config.toml
beta1 = 0.9
decay_fraction = 1.0
doc_mask = true
Each number is 128 + 24 x the weight over its row's rms, rounded and kept within 0 to 255. Layers, rows and columns count from 0. The size above them is the row's rms in percent of the matrix's.

# layer 2 MLP down, 320x1280, rms 0.0509, rows 297-319, columns 608-639
size [101  97 103 100 107  96  97  94  98  98  99  93  92  97  91 108 101  99  91  95 104 100 107]
[[143 123 112 130 121 136 143 107 150 111  58 125 144 151 155 116 111 150 141 171 141 117 107 140 158  88 130 109 124  97 121 136]
 [148 114 122 104  93 114 135 184 159 112 141 137  80 119 118 144 182 133 122 149 112 116 140 115 152 119 110  70 104 147 187 163]
 [105 162 114 156 102  98 134 129 128 182 162 139 120 109 165 159 146 140 151 101 127 161 100 126 135 151 136 109 120 116 133 144]
 [143 143 148 148  93 119 180 142 122 113 188 165 115 128 127 111  95 104 122 111 129 140 112 128 123 172 123 147 152 125  93 147]
 [167 125 152 164 155  90 163 118 125 143  91 120 153 152 116 117 135  99 124 181 148 123 121 106  99 132 124 112 140 163 113 108]
 [132 133  88 143 134 162 111  97  98  85  91 124 109  97 123  75 147 130  90 108 120 127  97 127 138 135  79  99 129 129 113 102]
 [ 92 108 146 115 113 126 109 124 106 100 119  98 134 111 113 151 109 127 124 179 156 132 113 169 158 138 122 114 171 153 124 115]
 [142 140 100 172 161 134 113 149 126 138  85 125  78 117 159 123  91 155 137 132 144 132 145 164 129 123 142 150 166 122 121  59]
 [143 145 154 145 147 144  88 133 106 128 147 122 162 136 109 133 114 145 123 133 117 129 163  98 119 154 151 151 150 120 108 166]
 [133 152 120 152 112 144 114 116 112 175 122 116 162 149  99 140 171 147 144 121 142 114 144 101 126  94 128  97 163 127 136 114]
 [157 110 168 173 113 129 139 125  97 107 118  88 126 121  73 116 159 118 131 107 154 108 109 118 129 111 154 179 112 186 116 145]
 [142 114 117 176 118 154 126 154 122 125 108 105 166 137 138 116 105 122 142 136 136 117 141 138 119 144 111  92  86 139 152 118]
 [115 130 128 124 131 119  95 124 120 121 111 128 136 118 102 127 108 143 115 149 134 113 139 159 142 126  77 119 106  98 128 115]
 [ 81 134 148 111 129 141 163 121 109 138  69 177 102 145 129 113 110 158 120 126 121  90 163 160 112 116 140 123 143 154 129 114]
 [117 135 117  88 111 106 155 134 127 139 160 155 109 133  82 105  87 140 124  98 112  95 108 145 142 135 151 146 163  88 114 172]
 [ 89 137 115 130 154  89 102 118 108  92  86 125  67 113 105 150  94 115 133 151 124 162 124 115 146 102 129 149  78 107 109 133]
 [152 146 154 121  82 121 151 110  90 114 119 122 111 125 145 157 166 119 153 130 137 101 101 125 133 128 144 121 118  84 124 142]
 [180  96 122 124 131 111  97 127 136 148 116 111 175 109 117 122 119 127 137 108  95 128 142  95 169 106 112 160 152 140 112 131]
 [152 160 121 175 136 128 133 105 115 105 151 121 102 121 155 124 115 120 178 108  90 124  99 127 131 162 135 130 147 142 139  64]
 [115 140 135 115 132 135 112 153  98 126  86  99 100 116  99 151 101 155 133 125 118 147 122  93  91 177 117 106 131 115 108 101]
 [ 94 165 134  86 166 115 182 128 152 112  85 109 167  64 128 122 156  83 124 154 107 121 152 113 177 111 147 115  96 155 115 113]
 [145  89  93 185 180 136 119 160 124 163 121 145 144 126 162 134 118 155 144 111 136 107 115 102 128 125  92 112 150 130 144 168]
 [108 136 136 146 154 117 141 114 119 151 112 115 138 164 123 108 109 115 168 111  75 119  97  83 151  76 119 168 127 111 104 131]]